config.yaml
vocab_size: 512
norm_eps: 1e-06
init_std_o: 0.0
dataset: "wikipedia_en"
Each number is 128 + 24 x the weight over its row's rms, rounded and kept within 0 to 255. Layers, rows and columns count from 0. Numbers have three digits each. The size before them is the row's rms in percent of the matrix's.

# layer 6 MLP up, 320x96, rms 0.197, rows 67-160, columns 0-47
091:111129123143094104180088129106093139121117135117164156077103158156109130124106128106122080134152135101118138118101165155102106149157090110138145
106:131155156127121139111147135130128159078119111130098133112165171132165152109128117134082110187095183151118113147136103071096145135119115140116127
100:166135157080101156064132111140109126137132152159175144105152088105123108168110097174139157138110111129110090142128107158112109154174118128128133
099:156135129124121110131109120142132180149107140101087173098084143113080116142104119151131142053164128111126113166103126146097118139153136108188156
090:155116117126128140141075115118112134157118094100116163122147086172098143162099137081116123141162080151118115113115166117094102163142107155139100
089:130125156148114096131080116124133115136131109127138140149112118085140119085104144133141126084111113135123176106122081133089098078097133148127083
096:163166120119100127110118136108124108096153112094159088123112099146115107183115116143093100111126105084090139150095133114127117124119126109101103
083:134127121130167145107111133162116141113154123123109127153135138091163125141119140111142130134120158154122160138138093164066169145151151155104161
092:124160138097176088148116145135127155089150077151144146130148136128138150109121086155162082098121143137141107138106144168142135142121107124140110
102:105123140136085095065149146125128110117148092117089128176157110133105143128130168106129142114098154105086107194125184115078121132152114114139128
107:103106132162087123070138146138135151136150065146133086142078130166105147112092103168163104129110111168122101141114132132099099121135116100150149
098:135140115165087172127166117116118148132147149136127142123138151125157157128120136119163110137101092119133110112127145135164135142128169107164108
084:093102128112171136184168108098154123148105131136139108156082141107154152064149160129112151152120144141115127130082112125107116107098113130109115
098:102149129124073107117116143145130127125114143146128096138088111172136165153163155136108163145132119106141146170089129135127108081147116113110103
101:136113134116092150130123127130201089160154130106097104125119118152132180146139109154148165113098117120131174091141105125132089120157129113129170
104:131065151117143170143155133135113170103133096112138138155095126147146115161188111121118083093155152114093090147124137130127146135149124107094143
103:081094116143151132130104139151102106125141136165127158128160109111097159116093128114147092101087102086133131137130085150147127143144082139132086
094:106095096137107150173128159123133146096106132123167135143124113139117140079159103157146157142107138128119130153093069081070133118113092120138146
097:186133145163155104092109161100097131168131148152133115142131108133077105159153132090140135114175137172147128127124143138115161158100130155108118
102:158144099132149097121137114149186138139168120139120144115122173125061129131126136138108130118101130139166146120157135118143168112140069115173124
106:116124136138134125146154123162123106141134145125116152147135150090148152076166169133136141094156126131128197093105138149144108100107105155129170
106:115149141174116161130114116163137144122129144120130115097147136141120135143123122137172128129122189103141171161186179116133108112137090109162171
090:133127138099157118114144135157171160158145151149141137182125132117148162101072142096122124160189111099124098121154131157098114133119160101153145
103:116101101102116146151118144138165155137131112108144140093115183145143133137139140121142131144103114126119083118105092124097098122130135114115189
089:157145157118130106113177134077144152156148127123125108112111147140134152162118107141158184142136122169110123142167118178116139105123158142073165
092:110122135156111153119151154108112150158141116129093104148124114151137146121136169145144121158130121109138142119128152130120131119143114106123132
099:150111112105101131123137145162140107112138138148168152102160104158156168130164108112128069098109125120113177099172144106125096149149134126119132
100:121157189135096125141110113097124130102138185145107129162121173134133134158169127163109135115144136156120099104128122123120125095107126153139098
100:119127161089128123143148105146137128152105139134125144145169122120101099158157115121105120165124112145079129152145069190103154135110154114117091
103:129138105135138162093190134141144148142152127113135155114111113164130166149124099120145111172145151131146152153158106128129121158102154161107116
101:079157098153131144202145123164164088120105074148129106109144141140149146142119120115151063124114113129112113156114141115173085106154102121154129
105:146130205096122135089130112096158166109117121152136137113144131095124153122097098104133134114139155092117115158132103109155143115129136096105125
083:133126181128136100094144129132108113127105201105119182135155147142133129135097141156101173102081129163151142118090114147117124136110137146132160
107:109099102143107072135161168109101144131157143128136120123122133099141132120116092153124071144087158117147147098139106166142133121157117096155095
096:094136122184149131087116102120113116139130091116125154115100181139137114097098131114148125100117071116109150114105162136160110117114149104155118
095:130128113101158090123125108137179089147111142146144111137123160124120084112163186100135122129143088175104134131094122140127124140120100161132149
092:086133120147105149106099114128100129141138097154119160149136125114124129092159096139096148124134126136100114129118118111136100112216168096125107
106:140120144137143107124102133131101160154149118142116132144078144086110137101119082136142147139134148152128082108144140171150099135107128107130091
105:118135122132098134120110163171065146133100101157144055099179119142156148169088128143162118127125128132131102136172130111108151125119116102147161
110:081101121149100129173145162126132131150119100130105135129149134088126111107146081075175092152106169135137125159080113107152140149148151134139139
100:102157122090153120139121173127134102177081145153116101132110155155128178097140131126166127146126128112100127132108110152135103132122128120144119
097:095129155113133146132109125176076138115153134100166099119094148130117121118157127132123103106116138094136131102159111114127173109107085137132145
106:112132117122069136133147125141123080121107116143153138139149138152161142120109153125126117153110109109129150144124120099146158134162171107117135
101:118143128107100112101122115138164162153119172144152139107108105171144127094170134129159147066144182154106122144101165136103142129168152133164099
098:120144123175197148132135130153123139127147136107128138104104095132143149153105119096146109147145114133104127135140153117128131139087096090095151
101:109125138101133108136129129089166145153122144159122115137073101135101124155121104141167055098134138122123117162146187121139116120086148116185114
099:115139066161105195133158165148136104107150102148155101106120130141111157066141138109111115139127122135116135133123172125092075087134072126114098
105:157102158119175132170111129113162098089131125146086148130119145092169122133099111130135135096141150139139109150138135118163102092084129127122139
111:138083140150128142100120113136179109118085074128126123135136120128109164110126162139168151147153124117113166149126128136127146165159090105129116
101:143137158123134082093126181106131125112141140088094123117119187141139129110113129126140132139133128124109110186128128158130135124096132127115085
103:088116137114156172096106121149114135087148114160120122147083116090132088096149137149110140127130124141176113118118109128124158088054122123115126
094:126107141095128116145075183145166147112159172132151165128162143156150105169128150132106132122114089086170126105145118165106152112111127132174051
104:113137134129175168172113168148167115119149161115134136145097114154102178153125167146139120112154107123118124154119111106117130108112106116129130
107:145139118110141076140142131081115141129111090174164118144165160108152149078125149127118094136130118146111164103122109146125126097138104168165116
104:155160117123182095115089129176125117131099121093110092142117155120102148154148145143145157145131113111133105141124149121119128111085122182141099
104:111181111149081120097136105121123147114116155158094144111127113119108152130130113116107151159118171146095124138136130115108090101146147160114108
091:161120108146162143138116099114170127163142138129150162144135131110127144113089136156092133154156185105109105139118161106130127089117115167148146
094:133091163132155120111154091142140113129097135112153130159149153072137125127120124116126194124089129136142113142173152091158186147116104140118150
108:137112106131117116132145128105107160152134118185179155116137119147146125155127129152124106129089129113106194140090110126128093134169138110123074
086:157125127149115138129113105099115124129134132106117104154101117112116137105078123141161140139160170112167142133107184156096131127194107136110103
105:131143133086139123133147114153127139106121168184140086159154123150149132123120090146136137128097203125158131130133072121151131132142107160125117
096:136123133174120123144134144134137147164095129138180139148062150095111091149161147092076123087137119162122156125126136118116111086119098104122105
099:123143114144128131097158105134112146128085139176106120164124124096149151141154094114091115093178144095139140091119137111115129133175124099139094
088:153126131125141124126141208159140108159161143140094092095116159127136118117160098128130134089094094148124170149140126150145076150114115105115152
101:087143159123155143141113132107148152117082100121122094170127116064086106168162120083119155135122127137113104157090107111106164116109109120119132
097:134132100120107132157135101135166153108118103133141139138144108123105149097117114119124132134087122178094131117123074119150115132154112097119120
097:098109116125144113134185124172155142107138103164145107152104146155122098139136147141142137164138132096085108123106139153129104076108122124174120
094:101122112121158095087116097115091134101116138131104107173163134160113117152092117098125127108140120107116131137105129111141162079152121163106145
101:161134122132117156108109139110106135085151145161129117083153108141082115121138107136139107125103134161087145092131142113167139103098127145100127
093:181080119129127124129145141169158136196146129115138118122116114158145112159167186112138154137128134152123081127125149153120129121127103088105182
105:146120101143140158114133158147147149160176101147123138115113081149134143161108105156147112118131123129148117114152141128143124142093153107178119
107:139096119127135127181125128140164153089121114149097152114138102142159168127117145129180111152133145167129066129128134124131137145126139130123092
105:166124132134139129107112126125153125123148116122182119162162103115145140101145142175068152107137168146122148131151119205159106166116138119149133
101:167106140102110136131142130140132179126116113099113134136164130143106176120111127096106140112121157162153111157102093164071118112148136104130171
104:167130120119144168134131135133122154144143159108129099129109094152135097147171144131172154127154095120173142121153106107072156118103174131145080
110:155130092168139101137138140136099129080131146109185140102132150084158101133121142137124084121146122114161107148158128140123100169131114095108115
112:149133163154095135149142145120155131119114129107132167138086173095098093125114136083097110095091154110144184137091143143117132147122088098141130
100:173102094125137149110136136103127123116167088158144127148143154140144127144144142147102132068152121157146128141138135166086158136120156140109135
115:072144126123138143080119141154083138159140169126109141118156119097142135107169114117133107168125143151142132097130198135094142134114120173130081
097:087064166126147114159141118137140143101114071141150111125133161121118109131149132141131087119084110128103112120113144089090108144137163125134132
117:164108106136097153127145084132121164144079099141161136109125127132148153132116142072119125101116153126126148107156148096113160108098090083106165
109:147112136119100146131111134131170122150163137132134080132133108110164107146165121109124158141126138131108135069087157126133115131187132178138114
109:159136132124157149142142140131162141131179169130129118152127170146168096148132132127092131121116131165109130102133129095156133126124077149105121
103:112095121116103096118167100187123187128117125137152107074108142128141144139103124116107106115074139085120177129107104125137087126106099090117097
094:140093133126146142096136124197096156143145110123150094119133121080106145142120110169093149139123107081128139141141131152115115103155118176093150
093:159171165161146136122136131153114166141101120126120128124119122119188115120122111117126119115084100111104138150164186123114143126138141117136104
097:116180126136129131116137084103167104089115116104080102102136135137154108134154139108118130121157113126159101145131137116115144152147157155150134
104:188148134165117138137100125145106175128107164121149144116080106097144114090122139113140146117138160108151116119158127150133112141124108134148084
116:135146096138132135138129150148116160173151125135126154149102081147142160129172120134146110101138157134167126131085108125141144163163122112126127
100:158138132149129128065146149107127142142091135126149119143140143109160108156115109157144096123103166116113118125180096105115117113104175179111151
099:118140138117146113166118133170105120146142099123108103171107123160075143113143142140092103130136110141131117134144130126130123130104116159094114
100:149099127143113159113138134081174143126146172131106137153082121137119153178148146158182122086132105127124114144097094139118132122102138181117135
088:151164153172129110137150143123093143139105138130096106125126153135130160103128160120154135118121099151128135085082138125091112101121139105153107
095:103151164109129157132118183139164146137107179133115127137138123156121139183121134101113114105118152114097195135131136122145138121137119144156098
# layer 6 MLP down (transposed), 320x96, rms 0.187, rows 67-160, columns 0-47
097:086185157132122139130150114137148093139161091139138134171087143078136118129094132132155126094140140139134126109118108077178105128104100141126117
104:145159130148097139102104092085086093117099135141118109142147144133129106162133140128159136143121127087121135174127161122173136135135126093115167
099:133133140063107093125165123092171170112130107130134142128152154131121132149126131075105108096136177119159117157119128070107153116113148121156129
095:113131168148093098145163123107139135110130110103156151204109119075129132118119147104131101084131148175125153127132099136148134141137144137105091
107:116108133154097177110094108139129123139109130127134115157118109138121161120135134108133106116114108150095106117066184139107117158126113138116149
092:116162166152152105124162116116113160123138139114105167102115145205113128133145126127131165136082117146104132108140136115095092118151121122167187
096:123145111117177071123123107101163108106117140132120128124132131140105148153122141135074119105063115152095102117135145103134139118156115121144143
083:112140141108091139130144112108116150165147096128157147118094091088076142114142132164127150111140087133117141134141115124137145127148146072105155
103:162125165120144120154110100131109158070133145183148120122098139107133124133161155103149111114127150125167157157137112130139105100127120142102130
102:123105133139129106149145120121101128132121104141148141138160118113131106130111091139090102149157175148146152126109129095119080154132160127079126
093:126121116130123094086130119103113113165128132164115161088157163126129129131123136155155101142149126128128133112124144108129139118124147126133104
102:128146113133114116117158118069148137139096107154099124164101112134155116096158112121137113138105123087125090123127122113136131133140126134122140
088:114134120104124115113156129120117136152123104146104143125111132108160159179147066112119112089155135093161146113166105127169128157131116104143133
101:151122167131140082093105166144145103175121137132099148115108139150090123134151125115119135113166112096102170142135111138146151122117140184148124
100:145081135151112155133160156130152096118125124166116129121146141157125153120130156131121147129102156126116113140096139113117117141120147188162176
100:159130108155143064123112106112090117173144133092157130140132066064107136139125155125101135138106131145120140159140122133075078124134137092106146
104:135149163148142128096078149118162151148125094158126103102108090073154144149128130089100148107111142138151106141145124086102120133104139093088104
099:150148089127133140121137125147112137149122126137089123132125088122100161118139170119158122118147126140159136096099142085146137158127148132107087
090:172144124155153144104128135114164188145125168149142106108133152125129133136162152135122103108123162108143121181117115121164176141134102135143104
103:122172125137142126133114152117133130126105119155095123070168166136136087150130103121144149119102127147148151118094109118092107139120147138167121
106:122128140100147145167146137147145089165122140153116106139070157127133128125150128120145077109120134141130129113098131144184100123128170141158138
104:120127133143124136168133127127191131123096130133143149133175121120114105145064109116158119114153166100168150136129139137111175097137086146123119
097:100166112153117115081131128111104106112143183135168104089163138132123106103110123114127120153140132176148141111162131106150089121124075123125128
104:161118099144106113130129150146111111161150161111100094073137116116104111114150116114135156177157138088114110095130115119106108145159127123157162
097:135121131114127104156125135167117122119106131172163104111125086147153114118147179130140110141132126091104125134152102106145132170159087100175118
104:100112107091133110108085137122151083093091113162113108115110125118100127096140113152115159106192126134119119111098149127124150138160133166087119
101:150157103092104107069141106084130131147139114116160127145110123134139116104099112081162130152125095141116182147090105126112155137118109096167160
093:101114167127106116142164102110137131126150101093142161097125153132132121119122103116140116101118123098150118175146136118123116106109121131090182
102:202129094091094109153150112142081105160161180086140124119116133075128124136115124136133135121144101140124123141168115117183161141095136115102140
101:139073161169168081126128116143127127161101130081121116121135118131080136131148108104128102156153137117132129143111112096154131127112096141112118
102:139104093141126145088096120157125144158152158115132124170142093122108117188146125163111168165101162103089131126094148145128116140120150137126080
106:115129139115171110187134142095104127113141092097119111127137146075143129134149139100139082160113124137105099089097162118125154139143099150085114
096:159120079148077117127124118143130103155114137154140146092137120097109152162101152078091158125152136135122129121121109108141157115125118103087149
101:117130129149140125115128121127120134181102174107115106088133159088120066100129161093137115124121110080136139141160122107157134098192132145125125
105:098164173148106150109116109133138131201130118141104109115149130133157154134159128103128119122101145134144177110157153110087122091114162095152114
098:134160125152099136135117127090157115118137157158080122152159119090116107148104079107149144152076156109150138101114130131077125092117125158147116
105:128111117142111127157106130162099141065106168117138124121120146153158104136126106104109146197154127115127152138147179144091124130138123141119101
100:148125154150126157110131116145127130101134144106146105160136078149153098122085120084114164160129120102094138165155150118141125120167122160102112
101:098115123099184138107113118193114136140093104113084156132095154135158143120135151073156094120143154137137131145140134119124135126117177134140113
103:173113095106176134149141114130108103124130147132121119107061108121119144107098142149095121148124167084129114144082147117161120153109113116145117
102:117100100115129112141125143113154122072152094115100160142155129137146127141100091099129126131131151122156117145171111145092149161151149120133129
101:114124143132128099129135145149105108162132130108080136083138095143106137122128101105121106087125123097124135123108086101139121155137124122135093
102:110101119159084135125139100098095135131093107066119150150125121130178145105155100145126119154102140127149117140149110103145089102138143117150151
101:127125108150127129166121071126123137102138099068120124145138137156186170110115121118127152139132133124154133138110094092147125153120125140106172
097:123125134152162093095121157167157145141134155106137137130088139120122162120086136146140131136101096158134146097098164111130092149136091167119169
104:153090154142103090100119148117121170099130099135166096139090150134126140159161117123119079111144107122157116115108129095100124136102138181088146
089:143136171128169104122128154117164139128096135137140106160111127088124098149108121171100115098126106117141138141157096144168118115110142136104160
095:123164100131111135085156132167113093180136150082101114133127116150122113108135113094128114125111094112115114120139132142114118165158116139192125
108:129132110140130100124132109067130098120150122103150119140136125088143127128137132095124124107158115121146171105121155206105139108077082154087163
103:148094140084172176159196148120119150140113148099134121158146152132128106124123129160124070118146126114136098134126125139109100131142091128134164
096:125112135117118148123133127148193129151113133098121163094111155131133142133168150094170137154165110092119145134125098144158080162143132136153111
106:119092128131144106099102121133143141135134120147153133137135117136127108089164123093070151093140141158090111200157126141117137105142142152138118
097:134117117110092090153141184155154119097122093144142056130099093103145179152117115137120152079119147173119127119136139097099105133130096146104134
101:069086160115131125133126102122145143154120140120149154135088124159135122152115131120137130143112122128098147139145134116102106154119189105148167
099:157097127121141107120136161096125145126129121129107130097149113156116107146102106102173123128109103134117152091106121158158132093129158177103099
106:146097107146145094121156106116095147125137158134159110115128126126092159068112091145100131162105099105067128112120172144109125090106142160115157
098:124132159135143097161122116135147158123080133155121119178125160130103169070120180143091150128124129138151149146108173157102172146104100155143144
105:145144118141148115135112128130138124124111093139156131118122154120118131110111138102178145098163141136094135127107156171104111170136131105149081
103:086157110159139096133135182129088123129090140141138135117139122176124109096134102113128108109166128183139151156126175135153101184140126150127122
091:101123136162133184177116146128118119103106096181133154113136148162145137116158116124141134181127084144118090139157110134094156157150116095120113
111:115124143117101096061092113149131168129133123129154102110095132128125135151093119084116127130118165135116129140122098088145125110120157161155124
095:140138131132164115125095118140154117096125152178134138145144115135153159098089118123156143165093118089118120145123126090133125169117138125121138
096:097129118103087127142122101154084149136131107149127189119117127119124116132109121136104149171165119144109099130133150120143131133132115135121128
094:109081112140127161109146117152142142192119109125113154114131115119106113108148151187090083136143167149134127087078122102118130136084132135140145
098:113136140165116095110107129144148102148142121178122148092140133110138172127137167133114164067141099117115149103112155128084119148135104112151118
101:188132111117114115106150151138136119129130116126092152101165140131132104136160112112106124141111145138107145118112136114115130103138111127097123
102:170114117169128097132112132115128144088153145134107150145175095090162150128133123102121167121111135124123109069099129149137103166094151122156116
100:145156107126125124133108157160166119108135108160171162138141105147142127113128143153116154115127082159117199136133122093140108128126161146172141
103:109114125094151140143130158122147080093136135163144072152108102121096128116114137135139147122130148119126157101158115108162143157162104101173120
103:127117101138137147120124082108116147154114147118148158097131191137138126136159157130132110104158142149136145085132122104121102150126090154104095
105:136156136141129192116140173099113101155111142133137085098168140099105151132104141140147111100109120101141130127154144147103105139103124096159132
102:115152124103144119198121130101134128094119116142110127103137169114124122171135095096172146110110149145141154103119132150094114113158107079126114
111:128103118128136125100141146161113138075133133119124144081125122129163166118100126130135106129105128143080114112147108181082143116114136126138116
098:130164168162114122111120124136168132145157185122138095144142095116124089115145133135099090126129142100100128114131103146140129134136092069125144
098:149143109126112108126149142149155132126153142106113136110131137114160123156096096096076135086077152122099140113103110107133181149121124134109149
109:120149129122167114137132139142124150124141155101158148114126154140109113142140160114102130107131154123147105120170140128095129110136154113088114
104:072140089145125137152119119146117120141169135099130121126102192149136141105143124178154121138119153120094115129111097171099137113140137134178135
096:145132099145129101137118137100135119110108133137140127116126135111141086101120137119097156153137116087112093137114142143133122142123130097135131
108:143152117166113130131109101145085119134103143065175087125151091114121105104098110122116117113142160144134125133159137091136176141150147119165131
100:173155150152099134088141122149077130140164106118123146100133124143107178131082123130132101141155131136184097115146134105128113097129101072132112
110:155163121113136096099120100140105131086152124107099126114150150126088134187115108132117122173138107160113108108087150139136114148128126148146084
106:126114124120093174167115188153061137126103130118113120133079159171122110097119088131138106109156109143155099118150122157150111171153154088120160
103:165118147120153145142169124105128142100119129138097114142159094136092100096113082092096109116144098141133111102137118126155146147112105131115152
107:139131137096088136134140164136182158095117091147140110117123128081072092111095125124109125116091165132147160114131106128110121146127106098173111
091:128145122122104130112118052096148088114138133146138193102126133145152117119126105118128131152130109111146135084124145110117105120176150153137159
102:146105133154084083101111123105142094100150104100143125114138152086142126107128091109135143167131122145140111088123100133129113101141137129079107
106:150123172101143078107053170099138121113149128140100091151138141138100139106153140124117109143105109144143122122163158115077113132119123133079126
100:161121086160148126091165118164129115110093113102116141112106116090160102118083148148097120144149127119134124143118160135113138114122133144156108
095:117097121134125106107121106107119108080114111109167135126112175130117093144106133150124126178083133099117112136175123136115156116101144113150144
105:156139115151123090143112177114172129116116120141124158171141152127129145121128152163108136146160141109134071092152125132147114107122100130127160
103:128108102121110143079131118140122169129170185104109138083070098110141144117119115109095088115149113120155096098146115158129128125107177109106113
104:132159164117160146124108132097093130083172134167050121162137135162168160114161129155163117117125102132156097124134126143157122114111139101133124
100:113166115156105084133126171162138079092136092128114142113109135143151123165103127138090135081175109099152112105130117124129076068119128152133126
103:127106143166093125114076094137115121119132130095117109148149096102163140105124146126144166117127090134104115118157143135138158144168120124141094
# layer 6 MLP gate, 320x96, rms 0.21, rows 68-161, columns 0-47
104:175106141138130119170159067171122115152122125103124122159151126119101110167136097123111155154133120107131122169139157156154131115126107119099152
100:140130176081147164109091116120100137104128165145157145120130136127168129134109181194153148139101152125095125159125105153142144140129114143110140
097:138103095146110106141114115071111107072080154093124135081136105107144141143108112120160120094105105137129151104134169111158121118077098111162138
088:121131138146106130081135138115155123163119152082091206142123121130125135159082137156153138128116123132131123152126163154144114110158136117113123
097:167127176135076155092155112141154155099117108133089146139144139130105163133119086111140165178093134109155116119114114140128146070099118090117143
098:099100131126115116122096177141135119143117103114106130111117112137130147115137126126127162142136182176119085121182112104124149120142106134146116
084:115140122160190144162102118131154116147099096160131136160112118165182130121149148116135142189161141068114112147129095134106133155173103145131142
093:094105107130150132088115111159153160126103117123116089151102131087166104103128090162147121141140105141156132145103162119141166109157105149169141
105:132112119130146153130122133176141134121083124149113128125148108147116093127150123128123106139158099102144181125169111138139148121098117135083100
127:155082117107118100150121122138162104158140098153180164138118131129091108131150123161152141129154127115120121137136141117071117121101095165100126
093:142088110064139080130100133115169157098124128121128098094139124138145122122150096085140115094125118090100126129085120141134116107107154138149067
095:147155156181140165109131173121078120134090188129138103083155121120132157139132080120117135107117111138097118148137128182121140105116105119155145
101:100109110140120100113123128150128139139067136139116113142120086172182077138110161089128126124111122116166131154184114121137117088163148127151114
093:100164117095084140094091135156109129168125142112133112081124111103111149109145122149095148124140110129128122100103144151168076093114128138145131
098:143186135151120108127109141125129148173109119114113148113145145099112110118106172114104148125114106123149185102174119094152119130141174133151116
104:155112089153114159145135147168136090130141096151092131148064111200125110147142185085110082107117146147147109121112119111105118121132140122151163
100:099095117111079167110129177111147125111118153102163143159125167152122151114113149118146132102107154140131115149175110090124157125100112069119119
096:154178108145133146085120127146160121098160142127124151151142101136089153114134109102112116123181136147140117170114146134078130158082108152149111
104:091120127127113129093158146090132145125147151132185184110149121125156128136137126141113113112089143166143124150119146122117096101122125101118141
101:117144151123073124128113134108116097139125168159113112123140117127087107141137120130092135153096113116153112126137079151142077082151125122117096
102:150120087151137191127132116124140108121097131091115130129104125151135119138101118129183122115174125164155134144133140059145169147101068132175111
089:150119120075111164164102156116122134126134117121129171113084142142161123130130132085152098095117139108136105126112110096071138145156156140111141
100:140171124156094093142152109153097122141156083158164119067141150110120153108130098172131163141113127096149121120142110116135133127137082163145116
097:104116104121155153146163088129079112130160075120144179121126148122153125089116127098112106124110144118132144097151150110128156154118094074173102
098:145154120127099140143140093108135145148131108097086099154148093102135162154158154098156118137116135133180145130157144108142119162065152103141122
097:139142140105126159102098134146100110107135156099109147132137105119129110155179148151145164126129129101181134140112133108117104144157145088103123
095:126090093114107182117102104109130144096102114137138081145167076115143074132106114111128133154134133130160095141097119163099108160118130105136138
102:110167083130155092125109147136173143143119109141135128135135125121115125149139167095155137143160142139105103129144144116090136136149113108157098
104:138140141135116151124119139142122106094126097126126129136160170064091122129143144108180122084118127075183105160102123107144126150159120121126120
107:153098181120103124114113112117149102135136167104137160148112081158141130122105172128124156160087170125086102116108128153062130120146132092153136
099:098127116087151123123142133144124130160082137110170150167134147142122119068099110153124140112127124124104146091115129112091138188154119124105163
091:127127085090111152122117138112100163145124114141162121104164117108138145123131144132163127134170155126130136124185142094150131070131133163159137
109:134108126135148124081146109122112111140116123155140126132134083149119108137068098089175108183138115143113116117136090137135125122132110128161129
104:156142133105131146096107149160128148140117158121145145162141165151123104118149135115139147112127133111117117129058092185069097110131137140148133
099:141145104112113140080149126166138129114127125143156166185172148124174145163127129125122132105139104137135145160081087111134182150125076147104196
088:088091159119092085116123128150131117113145144150099140151175125120165143075152128141125113122076099135132134150127100080118151158141129087135135
107:144107112130122172147142147146130090139083119092110083171140097152120109149147125083125130169126152115112134142130121082150149134176145119148132
103:193143112136169152092133144129125092138119105122097131079097100123128141136124125122144123136128109174142152105140115126175134186144124126142118
111:120162097133131138111132150139121158119124163075141126146102113156116120117150138115127136122166142159134146127091094114096142158122110103143077
110:145124099125144108057153100137075129192126133089188116166140111139103135150110150149120125080125124124119150171131157141140125093130152129126107
093:154123105172107164142114139151154108113126174133140132171143094131143124105133120092143124151127128158124096150113145150113117104131100117152127
095:135130122152105134114128114093114138139135099087120138107097139099146167099125102141168128139136143118139079092126158109118113150130195085128110
108:136145123137131154115138149106155127100147135112126110144088137120122143123121130133144119187136105079188149148104140120093115144099146090139093
096:140102150105119137108133088120111168111107154088134166134147135132128118116124133098120126170108153100111088171127140155143118161159155124180085
098:125137153098140116132130133123127144120112133098119173134143126123094099126147130119156098146174134107145123065119103154111126127081151153156154
103:100123161091148122083082109110128138130132143120157116191109178159142126121136116134099113065150118108172130098119105117127121158116143173120171
096:117110145136132138173123122105126066106149100125141134129146130101172132157120154122158129126135138142112117143150124119133105100057147140155144
103:153149149130109121157129107143138128148150124131127174122131137121146133123117141062133119108139091112122127139132129106097125133082154101142099
099:151141119168128130173153070139119132125140129117118128146107113111180145134139121138071129121099148139107181122092151099075131156126132099176125
105:127097123154099113146142129196134141160088177088144138141138163081111126160167154123195150118154115115132119101156122100147106130131086119117101
095:144124154094158103170116153141162110139125182151141147107092144168130103130139153137107142088125117145134101151097146141095176113094126117160131
100:138104146178149157149126154104118182105138092116117179136105132136150169108072107119140099130131131133147117117120134125135135130118112083116139
108:125093133099098152093138090120093133140131104095108117155087124131092094095096120131113106105129148139134141146141133154167080123116135142118129
110:134147150155170109157094163129108111165119137141078139174151108154113135144170133165086119100135110141156121161147116100133178106135145172118138
103:136123144106119076119113092146132141095104168153059088060129145112164144132123103117142153122140135144150114086122146136085114128159115139116122
102:162064148147127157126144135139149117155130155094149153092130113117161129119110131083141117128150178097097127107110117094168137112144129136116119
097:118142122151144134112116153130104088116124138131125144147100140135101130166151103122121149135189155140099110132123145152100104101111134108158103
111:131127128184082151141096154128145077121145100112153165086160133120115110110118132147114116169163112108144141101127137098189114163137124117147127
093:105105105078110109095083155149101137198140154111115143132108164145111120149112082082098131087089097151125113127132114103138146112139104159129153
110:126130145130151106153104149072141130102124155126131148094172113151143143117145107164121106120105149144134151129113107164115157170119154166146128
093:110143063096104155137084132133106141162178097105086118174162133149140156118135091109136144129138087158101102115147145162099121127139098147130122
100:128126145114105132121134135135123133143154088093100137100137132086159113102095175123184100128109153127117153150143119095145140156184098150152131
095:137127131142128079123129100148098117107123115159122145092167152132154146099124140122159110129131101110136089107129089149118160132126124135136134
106:136171168130153153120119092112103174134126115136106149130093188131118132134102144161166129128087138132141161146117123135151129127124067138176141
089:128137132184116165140150152139134139098125098131132129128102118144120092140128092117113113120107111086109110141125123148159136105115085152163160
103:133166128138160132096090125145160088172137140128094121110165109111123143105083104144150134124136119104138109106139104111069111136152181139107094
093:136079193133101122144163130137162091131148109152098149127166127084110127142137122107143142106135144133118155107161153113089100146103145135134140
104:112123127124127132100111154122143176083157107118107160115174151134091122174151106110122157107143156172138133126144155168133121155118089096124108
103:153107148102055139159126101145141119154130120158134111082144117155139073117139117143111137125136164114119126125128168076159103094140127132114104
103:155093110153138130124151119126113148168128138118121122158058126111126132137131138114166065136148149155131175139147101115141113124110113132109077
101:111145141121119119109160146125117122115078164114111119139106136119122152160130128138158146107091085136155144123148063186106143100175131118147139
104:121106157111115096158122120117137146136153104134119122127147110121116098115138164145126111145143106148158204139103149147119158109107130129126129
094:101134111111127124128125156132105140137100152113093137110144160119172118114151120087109095098134166123068099140133180172126125126135133195177155
100:145112100061135134105140162095101132136088111124171131103094095153123123150137106149130150119127125148131124146177124137100105116090146107099109
103:119095108125098101164157106120100106121104123131160128102145111113148114114126123147146142156110099160120105154118130156182113163100108095102141
104:079121152126135097112113131151139137106134088088144161138113155124153127099137136134076149178116116110165164108119121158143099125107118123127121
104:111138132142162137156142096152105120117140105126077133128148156143058093105145099079099141155147121109103145144091150119149159104104083129117124
111:129140132133140095111125108131130093118151138135098139127109158120138109134158137120147108158107127142131146109121140128128083089067151198183183
102:113161129133126135130154111102096118160120120099098116127138119096122126118122121107150153088128170154123122187126145100122122122115098127118073
115:150160145102134156142134107145097128149158142109117140153107134097096152146176135101096127167157129127102146095154065090134096114116149143131118
116:141111118155092125112139105152159119117152108134084139116147145111134139113155160159094136122113139140100139102148167153134133111086123132124124
102:149126151154100100131181111175182134115159079146095104113134125166149130124146109128141134099092116134165140088141099114170129111150124117123178
103:142159141101093148142148095131095144146106107092133127142140116163104162120129136112113187125136117116128162133101110113115167140093104082155158
086:083099096115138116156129154138119102136117100158160151122111075096096116143148108149111131078128128117117107103136135145151100145122094125114128
098:164158131105136096111098131158151147126032146105126144187091148123168127157103171083136137107078147121120138130169151136107108104095134149161122
093:131139074120130125148123107122137125147100110161090102121123120106122145169135140117104100134114107091106157120116126142148092115111167153132120
101:136125128108122143158119121140086135136106148106156129118084077112138085111149103139176154121123149090176139104153162151144119115143161107123154
098:122109185127132153097123085094097097107094143090161115163133161114129123160086120108136152133117098161083130112133135121094117132119124127123112
101:139158133149124152148150126146121111141162163145140137120158156155130140149132110113131112139145125176089164197134112137151129125142132126135103
091:137106149144119163136108128132109167134139095122101113151081167116150118153123111175108182139135102129110108143161119125167168114112096167113131
102:131128131145128156131143081145120145122142162140093130102085125111134090166145093112155107105105144149123120148106141109121089109151142104121114
087:142106157147140124118087103103125144111141096109133141124133107146114128123106144095097115139125173155149183140138141126152142107149118150126162
105:107140119144099111137162155120135126128122117151088144084127141117134138137133116141120145169055131133127158141091136103126168181146089099166161
111:146105121125133131135079163104118169098130178122124132138144155133177112158174149136130106106137150127086075144106149136132138121107102121152133